config = dict(
    n_layer=16,
    n_head=3,
    head_dim=32,
    vocab_size=8192,
    activation='swiglu',
    norm='rmsnorm',
    parallel_block=False,
    init_std_down=0.0,
    optimizer='cautious_adamw',
    lr=0.0024,
    lr_head=0.0124,
    warmup_steps=498,
    schedule='cos',
    final_lr_fraction=0.1,
    steps=4435,
)
Each number is 50 + 12 x the weight over its row's rms, rounded and kept within 0 to 99. Layers, rows and columns count from 0. The size before them is the row's rms in percent of the matrix's.

# layer 2 attention query, 96x192, rms 0.0615, rows 0-95, columns 96-143
107:59 58 44 46 49 43 49 72 64 25 40 50 52 56 40 36 59 52 47 47 35 57 53 56 52 56 45 47 40 50 51 63 50 63 54 43 38 61 53 48 69 53 56 42 60 49 64 41
088:41 51 47 61 44 48 52 53 35 35 58 30 40 56 69 49 47 68 46 57 53 64 55 48 44 40 45 68 52 50 78 59 51 76 55 77 51 41 42 46 66 42 35 61 37 60 58 51
083:44 58 51 67 22 52 56 53 40 50 69 47 45 59 64 57 35 45 51 69 61 66 52 61 46 45 55 52 60 44 49 39 53 42 40 76 45 46 37 50 29 52 44 46 39 74 36 51
091:41 45 67 50 65 38 47 48 34 29 37 64 61 57 44 63 44 65 79 47 64 45 65 39 52 58 63 62 44 50 72 61 55 61 58 45 38 44 43 46 66 38 64 41 48 46 45 51
083:49 63 37 66 52 58 36 57 50 73 41 41 59 62 45 43 42 56 52 33 62 64 39 44 64 60 39 69 46 48 60 60 71 55 40 39 41 47 55 44 74 48 38 48 68 56 49 55
078:57 59 62 72 33 50 61 50 57 58 58 46 48 70 56 54 28 48 32 52 62 59 38 68 57 56 56 38 54 51 53 30 60 50 44 64 37 63 53 55 36 53 44 48 42 77 45 50
112:44 39 64 35 63 58 55 43 39 69 31 45 34 44 64 60 45 69 61 41 45 51 43 47 56 40 51 17 43 48 64 38 52 52 57 47 37 50 52 49 54 39 40 61 61 39 27 59
079:58 49 46 59 40 33 34 46 53 60 65 45 31 47 65 57 43 43 49 54 59 51 68 53 36 39 46 50 83 45 62 41 40 62 50 69 51 44 29 50 36 40 53 36 40 61 32 61
120:40 73 47 58 41 47 47 51 52 48 64 48 60 58 49 38 31 54 64 51 59 52 66 36 36 65 38 44 26 40 64 48 58 60 54 45 12 57 67 48 62 39 49 34 61 62 39 64
084:59 51 60 72 44 45 46 35 62 55 68 64 30 59 45 41 29 42 34 59 58 42 48 58 28 33 60 51 67 46 56 56 62 35 38 72 49 59 36 37 23 58 60 48 48 66 33 56
090:58 58 50 46 60 64 52 69 28 30 35 52 54 48 42 52 67 62 73 50 51 73 41 44 70 62 46 38 46 49 47 46 53 37 66 68 37 49 42 24 40 68 51 57 43 47 44 44
099:28 55 53 31 66 58 45 45 55 39 32 32 61 49 60 53 62 54 54 16 35 63 59 49 78 62 45 39 37 58 52 67 59 60 62 53 42 71 60 36 76 48 35 64 45 24 50 37
084:66 71 53 62 58 48 43 51 53 38 63 58 52 71 37 45 50 30 65 82 63 56 52 63 45 42 66 47 54 50 58 57 50 58 42 65 57 46 44 53 23 74 56 54 41 66 46 39
072:59 70 57 73 62 55 57 41 36 53 62 48 45 49 31 41 52 45 59 52 69 60 60 42 43 66 51 29 42 54 50 47 60 32 44 63 44 59 59 47 12 56 64 43 51 76 28 39
083:56 49 55 50 42 44 63 44 61 39 50 73 59 55 37 43 41 53 45 53 50 29 54 46 31 55 48 46 42 52 40 62 42 46 71 42 74 32 70 40 51 52 59 34 58 54 60 45
094:37 79 52 78 47 63 42 59 38 84 47 49 58 60 69 50 42 64 37 30 54 55 43 55 50 52 57 38 30 59 51 39 55 44 53 28 55 53 56 45 27 60 47 66 52 68 43 58
088:44 70 69 55 51 55 66 47 34 70 58 33 51 78 58 55 29 56 59 54 51 52 30 58 58 49 60 59 33 43 51 49 70 31 59 61 23 56 42 50 53 61 34 53 50 67 31 63
105:37 44 45 47 54 47 57 55 42 41 35 44 60 41 76 58 58 52 48 42 45 51 43 52 51 30 53 51 50 40 53 49 64 64 69 30 57 66 50 48 83 34 50 67 49 43 56 40
090:42 50 61 37 50 45 52 54 39 39 45 29 55 39 57 57 45 60 43 49 56 52 50 53 66 36 59 70 57 41 75 49 58 63 57 49 49 48 36 31 86 24 36 69 44 37 52 56
130:66 44 55 64 37 34 45 47 64 56 69 72 41 53 33 47 47 44 45 58 49 26 36 40 41 50 47 59 67 48 51 56 43 28 38 49 65 21 48 56 37 48 47 34 69 68 45 37
097:60 52 38 56 45 60 33 41 65 55 65 34 44 62 35 45 52 44 27 44 26 59 53 49 47 71 30 58 60 54 49 53 39 56 49 49 43 28 45 54 64 59 38 45 84 49 61 41
095:66 74 46 64 30 52 50 55 45 70 54 57 45 68 56 46 32 28 23 63 62 47 42 65 48 36 59 77 57 38 68 52 52 65 36 65 52 50 36 55 31 71 33 52 58 72 59 60
118:54 60 27 53 51 40 40 60 43 36 36 45 48 57 55 58 63 53 69 56 64 82 71 38 54 62 49 38 56 45 51 54 51 71 44 64 37 56 54 41 41 54 44 50 24 49 51 60
082:55 45 48 52 31 38 32 47 42 42 56 33 46 78 38 50 61 51 29 50 58 49 53 72 46 69 55 56 59 54 49 49 71 52 52 46 53 53 56 54 57 36 37 44 40 40 62 41
082:35 45 48 26 54 52 60 52 53 32 37 52 57 30 50 68 55 56 51 42 47 44 55 46 48 63 33 17 41 67 17 47 41 50 55 57 52 39 58 55 53 68 64 70 50 45 53 41
140:76 29 57 46 38 36 49 46 53 74 71 62 48 61 48 37 44 51 46 77 29 36 47 51 60 58 58 51 59 44 46 46 53 28 41 57 55 32 57 51 20 51 62 48 51 54 38 50
094:53 56 45 53 76 51 49 58 39 34 45 46 50 75 53 54 53 64 48 23 38 57 69 46 55 70 42 35 33 74 57 63 44 55 41 73 25 30 57 50 64 52 45 89 37 50 47 48
086:36 58 49 43 38 50 43 57 30 53 42 34 58 57 77 64 45 55 29 49 42 42 30 58 46 41 56 73 57 39 78 56 46 72 49 54 58 49 41 44 77 58 30 59 62 53 56 59
084:41 51 53 62 43 56 43 40 60 54 49 65 26 45 62 66 44 46 51 67 57 59 38 57 51 44 55 35 70 54 36 53 38 45 43 53 45 62 50 39 23 54 60 40 51 64 37 50
113:45 83 56 65 57 29 66 62 45 25 50 31 71 51 48 37 71 57 53 52 51 67 63 49 59 58 62 51 25 41 54 48 57 53 48 72 36 62 46 57 55 37 48 43 43 50 48 35
085:40 40 65 49 27 57 52 43 38 33 64 48 47 54 47 46 47 37 40 65 65 60 54 43 36 53 55 64 71 50 60 59 53 61 45 46 59 47 42 70 70 29 32 31 33 36 65 40
119:40 74 41 49 62 59 57 60 32 25 44 38 61 35 61 58 74 74 59 31 68 64 54 48 64 68 37 50 31 61 40 52 56 52 56 47 47 58 62 32 60 63 42 62 37 61 61 47
122:26 63 39 57 81 49 41 54 45 32 49 37 79 67 71 58 51 58 52 47 56 36 41 36 54 60 53 46 58 29 49 48 62 69 64 36 44 46 70 69 69 52 47 51 51 35 45 59
092:44 55 53 70 31 48 64 55 47 47 44 49 42 70 70 53 42 51 27 52 59 50 41 59 44 39 58 61 52 43 82 67 55 73 41 72 36 52 60 55 53 40 42 59 34 44 57 49
081:40 61 62 70 33 50 51 41 39 56 52 50 42 64 69 65 27 56 39 57 57 73 42 63 26 54 56 51 46 48 73 63 53 56 47 64 34 66 32 57 40 54 38 70 38 66 35 52
117:47 43 50 69 41 39 53 28 56 57 60 42 21 59 52 44 38 30 40 52 57 49 49 56 33 34 55 60 63 44 50 74 47 51 20 45 42 41 51 56 49 41 50 38 48 51 47 49
115:63 60 26 47 76 63 44 57 50 56 48 53 41 63 42 45 52 45 52 45 73 71 61 49 67 58 51 50 72 31 70 50 68 59 70 46 42 31 58 58 75 70 33 39 63 44 56 67
093:45 57 43 61 48 65 49 44 24 62 51 51 28 45 52 61 56 58 61 52 62 68 39 40 43 58 45 46 15 46 42 42 46 36 53 49 46 53 29 44 25 55 58 78 45 59 30 65
109:54 60 52 58 36 49 54 64 39 60 21 29 49 53 79 51 59 47 47 52 75 68 41 45 43 39 57 58 49 48 54 76 52 59 55 44 49 49 49 41 50 29 44 47 49 41 52 43
093:69 51 47 59 25 43 45 67 62 57 48 67 36 36 55 63 32 42 32 47 51 64 46 56 47 33 48 35 69 41 54 51 37 51 42 58 53 48 32 44 24 43 39 69 54 48 59 68
118:61 30 44 66 47 48 17 41 43 39 50 46 40 50 53 33 33 38 83 57 43 54 49 44 53 47 52 32 61 27 35 37 46 53 37 25 35 47 62 57 39 51 53 21 49 69 55 72
088:61 53 54 59 33 31 56 56 49 41 52 53 37 68 53 24 39 55 37 72 59 46 39 51 33 45 63 45 53 44 43 45 40 35 40 58 47 62 57 39 20 38 62 62 35 51 43 54
140:73 28 62 60 51 29 57 44 74 64 48 57 40 65 29 31 37 37 43 62 49 38 65 35 51 36 47 53 54 57 43 62 40 50 47 50 69 45 62 60 27 56 61 46 55 61 43 42
080:54 37 57 43 60 56 58 46 49 35 45 56 40 53 27 55 68 36 37 44 28 41 60 65 46 48 53 66 54 59 39 65 54 49 26 43 59 39 49 67 50 45 45 36 57 61 46 45
083:65 67 46 42 63 37 47 41 51 53 37 60 40 65 45 55 61 57 64 68 64 59 53 45 57 36 56 36 41 45 68 62 46 51 46 78 52 39 44 70 33 71 30 64 31 71 46 50
093:68 49 47 48 48 43 41 51 63 63 49 62 51 59 33 50 60 52 45 49 59 63 44 36 47 38 57 42 52 32 53 49 40 43 50 53 51 66 41 49 09 71 58 60 50 57 66 42
088:60 51 38 47 60 58 53 36 47 21 50 49 55 53 62 53 50 28 60 51 38 38 54 54 44 61 59 43 49 60 58 28 51 49 64 51 48 42 42 45 66 50 53 19 46 56 50 51
120:60 61 33 57 80 50 49 62 46 64 52 60 75 62 57 42 65 54 82 54 52 43 39 27 63 46 61 36 45 58 73 30 49 34 45 51 46 39 48 49 44 65 48 55 34 57 56 59
103:60 41 64 75 74 51 59 58 65 61 56 76 32 65 33 59 40 61 51 46 62 52 57 62 40 38 69 41 65 53 62 51 43 33 50 56 29 45 38 41 36 44 61 63 31 50 40 60
100:41 47 59 53 63 55 71 56 36 53 39 34 62 56 69 51 52 61 38 39 49 41 34 51 51 48 54 56 57 66 54 57 62 52 60 41 49 28 68 39 75 27 24 48 35 29 50 44
096:42 47 61 35 37 40 80 70 60 57 42 54 41 49 67 56 52 54 23 54 50 35 36 68 55 42 45 47 60 60 74 71 41 59 34 69 43 50 43 45 74 32 30 45 48 38 67 51
113:54 54 38 49 53 39 43 39 44 35 53 51 60 53 50 46 71 70 68 51 47 52 53 38 30 37 45 29 24 36 46 43 33 61 44 44 38 48 54 71 42 61 39 37 48 63 53 61
130:52 57 27 34 82 51 67 47 57 59 50 37 59 43 38 69 69 53 66 45 52 79 49 47 63 48 40 56 37 38 64 51 64 57 61 64 48 49 51 54 47 67 53 57 53 45 56 59
105:56 55 44 36 78 59 45 39 38 16 57 51 60 59 34 46 46 75 61 55 66 68 46 31 62 59 60 49 41 45 68 32 50 49 60 58 37 27 62 57 40 72 52 63 29 53 50 60
122:49 67 50 49 30 51 61 43 45 44 50 47 60 56 36 50 51 48 40 64 59 78 63 39 73 56 40 55 45 55 65 79 54 62 41 49 70 65 52 52 50 53 41 68 71 61 53 34
103:60 51 56 51 44 23 63 48 70 60 49 53 36 38 43 30 48 48 32 44 53 43 64 44 53 44 54 60 68 37 52 34 48 54 47 58 52 65 52 44 55 61 53 56 53 31 57 73
116:51 40 61 37 34 42 50 57 73 67 48 67 36 40 51 39 46 41 40 62 38 25 57 55 43 24 57 41 59 52 49 61 41 51 37 63 78 48 44 62 22 48 58 50 70 61 53 43
114:76 61 51 49 58 48 54 51 67 79 59 46 45 64 43 55 53 64 33 69 54 64 45 46 58 08 57 54 63 48 60 33 58 39 57 66 54 65 47 37 38 64 40 74 43 46 55 33
118:39 53 57 54 37 34 67 44 56 66 60 53 34 55 51 40 48 46 18 71 58 38 51 70 39 29 61 67 54 36 58 70 43 51 33 58 58 65 50 70 35 33 55 57 51 46 55 50
114:38 64 53 55 49 49 49 51 20 48 55 27 62 48 65 47 55 54 57 46 49 65 30 59 58 76 44 62 45 52 47 59 53 59 60 46 44 62 68 62 74 34 52 50 52 44 60 69
080:53 54 48 40 40 61 32 39 65 41 55 63 33 37 56 57 39 39 79 49 57 62 49 41 48 64 46 44 35 48 45 59 35 36 49 64 39 58 41 46 22 37 52 43 48 53 44 54
129:56 47 54 45 47 50 49 41 34 52 36 45 41 61 50 62 68 62 58 48 56 70 52 61 63 14 58 42 36 50 59 39 53 30 31 38 64 51 29 43 39 56 50 67 51 46 26 40
104:47 65 30 45 29 36 52 59 60 38 47 34 42 21 53 73 41 55 60 55 64 51 54 58 74 50 37 53 50 50 48 41 48 64 62 59 50 44 50 69 54 37 49 77 35 40 41 62
148:42 49 49 72 64 69 32 35 36 73 41 47 59 62 64 65 35 49 60 42 60 59 48 42 54 38 56 47 67 34 51 50 44 36 50 18 56 49 50 46 47 70 62 37 65 51 30 39
090:55 50 40 58 58 73 44 26 50 45 50 48 48 43 38 41 39 27 59 40 48 66 39 57 65 45 56 52 36 51 39 49 52 54 39 35 68 69 59 52 51 50 63 55 58 48 44 35
093:49 72 38 60 31 50 60 59 44 63 49 43 39 57 75 54 48 49 51 58 66 67 59 52 46 52 58 59 56 43 77 40 60 70 53 72 33 42 49 52 58 48 38 56 39 59 58 61
077:45 54 48 73 29 38 56 49 49 54 70 49 32 56 60 54 36 50 50 62 63 58 41 56 32 35 50 51 70 43 70 50 51 58 35 81 48 48 44 52 20 57 40 48 43 65 46 46
122:53 79 27 57 71 57 54 61 24 39 34 40 53 53 57 70 71 49 55 36 48 66 76 47 50 71 46 38 25 62 61 54 54 64 61 37 38 67 55 53 62 38 47 51 58 40 42 59
110:47 59 53 44 63 45 61 66 42 52 39 23 56 59 54 57 55 46 64 35 52 59 61 46 64 55 42 64 28 45 73 50 60 62 57 41 40 67 54 48 77 55 52 55 48 50 46 52
072:48 59 60 63 36 54 40 54 38 60 64 57 42 70 66 52 52 46 53 52 56 54 48 63 32 47 53 42 60 47 65 41 48 48 41 80 46 42 62 40 23 44 45 44 45 79 37 48
104:37 37 44 63 46 54 52 45 65 46 63 69 51 47 54 67 58 55 55 45 64 35 53 43 44 54 37 31 55 63 38 31 68 34 63 47 52 33 55 59 53 53 31 46 67 62 42 49
084:52 77 42 65 41 55 56 64 26 45 64 42 44 52 80 65 44 57 56 44 61 55 60 46 39 49 46 49 51 32 66 48 57 73 40 61 63 56 61 44 47 40 41 67 64 61 45 58
123:42 36 53 33 67 50 53 41 53 33 55 49 40 48 41 38 53 39 37 42 47 29 41 72 58 61 41 53 66 58 44 45 49 33 31 42 45 22 55 46 44 37 53 39 51 48 35 38
077:63 65 49 65 34 35 41 53 57 44 52 58 47 72 50 51 32 55 34 72 55 58 44 58 45 45 55 71 43 54 68 55 52 59 41 85 49 54 50 55 35 59 45 43 46 78 48 57
095:74 42 37 73 57 62 62 33 61 31 48 69 46 44 35 55 52 50 57 51 45 48 71 47 67 52 55 43 44 54 35 58 41 28 57 38 64 49 54 53 28 53 51 45 55 45 50 37
087:46 51 55 39 75 50 56 52 44 36 34 49 59 31 31 47 45 38 44 33 34 47 61 45 63 58 55 50 38 57 32 40 68 54 62 33 37 51 47 57 61 40 70 49 52 23 56 46
074:45 53 58 76 35 52 50 56 52 37 68 41 49 74 67 52 62 52 41 67 61 72 51 62 43 57 54 49 43 50 62 46 49 47 43 60 49 53 41 63 38 51 36 55 44 79 47 48
078:62 55 40 64 62 51 49 37 47 48 50 46 34 69 59 43 48 58 49 76 54 43 66 51 41 59 65 48 36 54 55 48 45 46 45 50 26 48 57 54 10 61 60 59 64 64 38 59
098:58 32 64 34 52 49 59 38 65 53 56 62 48 38 34 41 44 34 38 44 34 35 51 65 42 46 52 51 48 58 34 47 52 31 45 44 57 54 49 50 60 35 56 39 68 36 39 43
073:60 54 57 63 29 40 47 59 41 47 42 40 35 74 49 43 42 58 77 55 52 69 69 43 60 35 58 43 26 55 47 52 30 44 40 57 18 51 48 28 49 48 59 52 45 44 50 41
111:55 68 53 54 41 50 37 60 43 45 50 41 47 62 56 51 46 61 39 57 62 72 70 62 49 49 57 57 35 50 69 65 54 55 62 56 23 47 45 43 56 37 42 37 56 50 52 64
068:45 38 38 29 41 47 56 42 49 61 50 32 65 43 46 51 54 58 65 39 35 40 42 37 61 51 31 62 42 57 58 40 39 54 63 47 55 51 62 39 76 30 59 60 49 32 48 46
104:42 56 28 36 44 51 48 67 49 44 53 30 46 42 59 66 60 63 61 47 64 68 55 45 70 40 52 69 58 44 72 52 41 76 64 55 51 46 46 44 78 52 42 53 38 40 57 46
117:64 64 64 46 45 48 46 67 46 20 37 38 52 57 52 38 56 57 43 64 33 63 54 73 36 47 52 73 36 41 62 82 55 64 43 64 40 67 48 47 67 41 26 35 48 43 69 43
080:56 56 31 36 56 49 39 54 53 75 52 67 32 38 65 53 39 56 72 43 62 65 30 53 55 55 50 64 69 42 32 53 40 26 47 52 60 37 51 38 35 47 58 69 60 48 56 57
080:59 52 60 66 29 51 56 46 41 49 56 46 34 61 43 49 44 63 52 62 53 52 42 59 29 42 54 59 52 46 66 77 44 63 28 82 38 49 41 38 34 50 51 55 44 66 38 49
095:30 27 54 42 46 44 61 48 50 47 56 66 38 59 69 61 54 55 56 37 49 45 48 31 42 56 33 41 38 66 61 19 59 43 37 47 42 52 47 48 36 33 44 59 65 51 49 65
097:46 58 63 44 55 50 52 44 36 28 51 35 53 51 45 53 50 41 49 43 30 50 74 61 45 43 51 57 31 46 75 54 55 70 52 57 46 56 34 58 82 35 49 58 44 35 40 48
102:59 24 56 44 62 48 53 45 70 42 47 78 45 37 36 45 38 44 52 56 47 39 50 50 47 53 46 40 52 52 22 50 35 47 44 40 74 49 55 55 24 47 79 49 47 60 54 51
108:77 57 59 55 37 38 35 60 36 35 53 37 59 70 51 57 49 55 47 56 46 56 72 57 37 29 46 60 32 40 54 46 56 61 50 62 41 54 43 51 52 46 36 33 41 52 46 50
079:36 68 46 56 73 65 62 47 38 49 42 30 57 66 60 49 53 65 54 35 49 67 60 46 70 63 45 56 38 62 75 56 67 46 56 34 24 51 68 42 63 49 34 67 34 53 36 47
094:29 59 46 48 34 60 58 65 35 63 43 23 53 60 49 66 44 60 49 40 60 56 55 52 60 37 46 76 63 47 80 51 61 69 57 70 49 50 29 59 74 46 28 74 37 47 45 43
090:67 54 43 56 43 41 42 54 52 52 60 60 36 45 58 52 39 42 55 69 51 65 39 56 52 50 54 58 67 38 50 47 36 44 46 75 57 38 43 46 14 57 52 51 54 65 58 64
097:50 48 72 61 40 46 43 47 64 51 51 63 65 67 52 53 60 41 37 56 51 60 58 57 54 23 61 56 47 66 59 52 59 50 43 27 46 82 44 39 59 30 40 47 58 49 24 47
089:55 56 26 41 36 46 52 64 50 64 53 30 39 48 54 36 37 34 52 47 49 56 62 58 39 73 28 63 76 28 76 42 56 78 32 58 57 34 49 50 57 46 44 76 37 42 61 56
112:70 39 38 54 55 66 40 43 65 57 61 57 46 48 44 55 45 21 56 45 57 53 55 29 51 46 48 27 91 58 18 38 52 26 32 40 51 51 73 63 28 78 62 45 65 67 42 55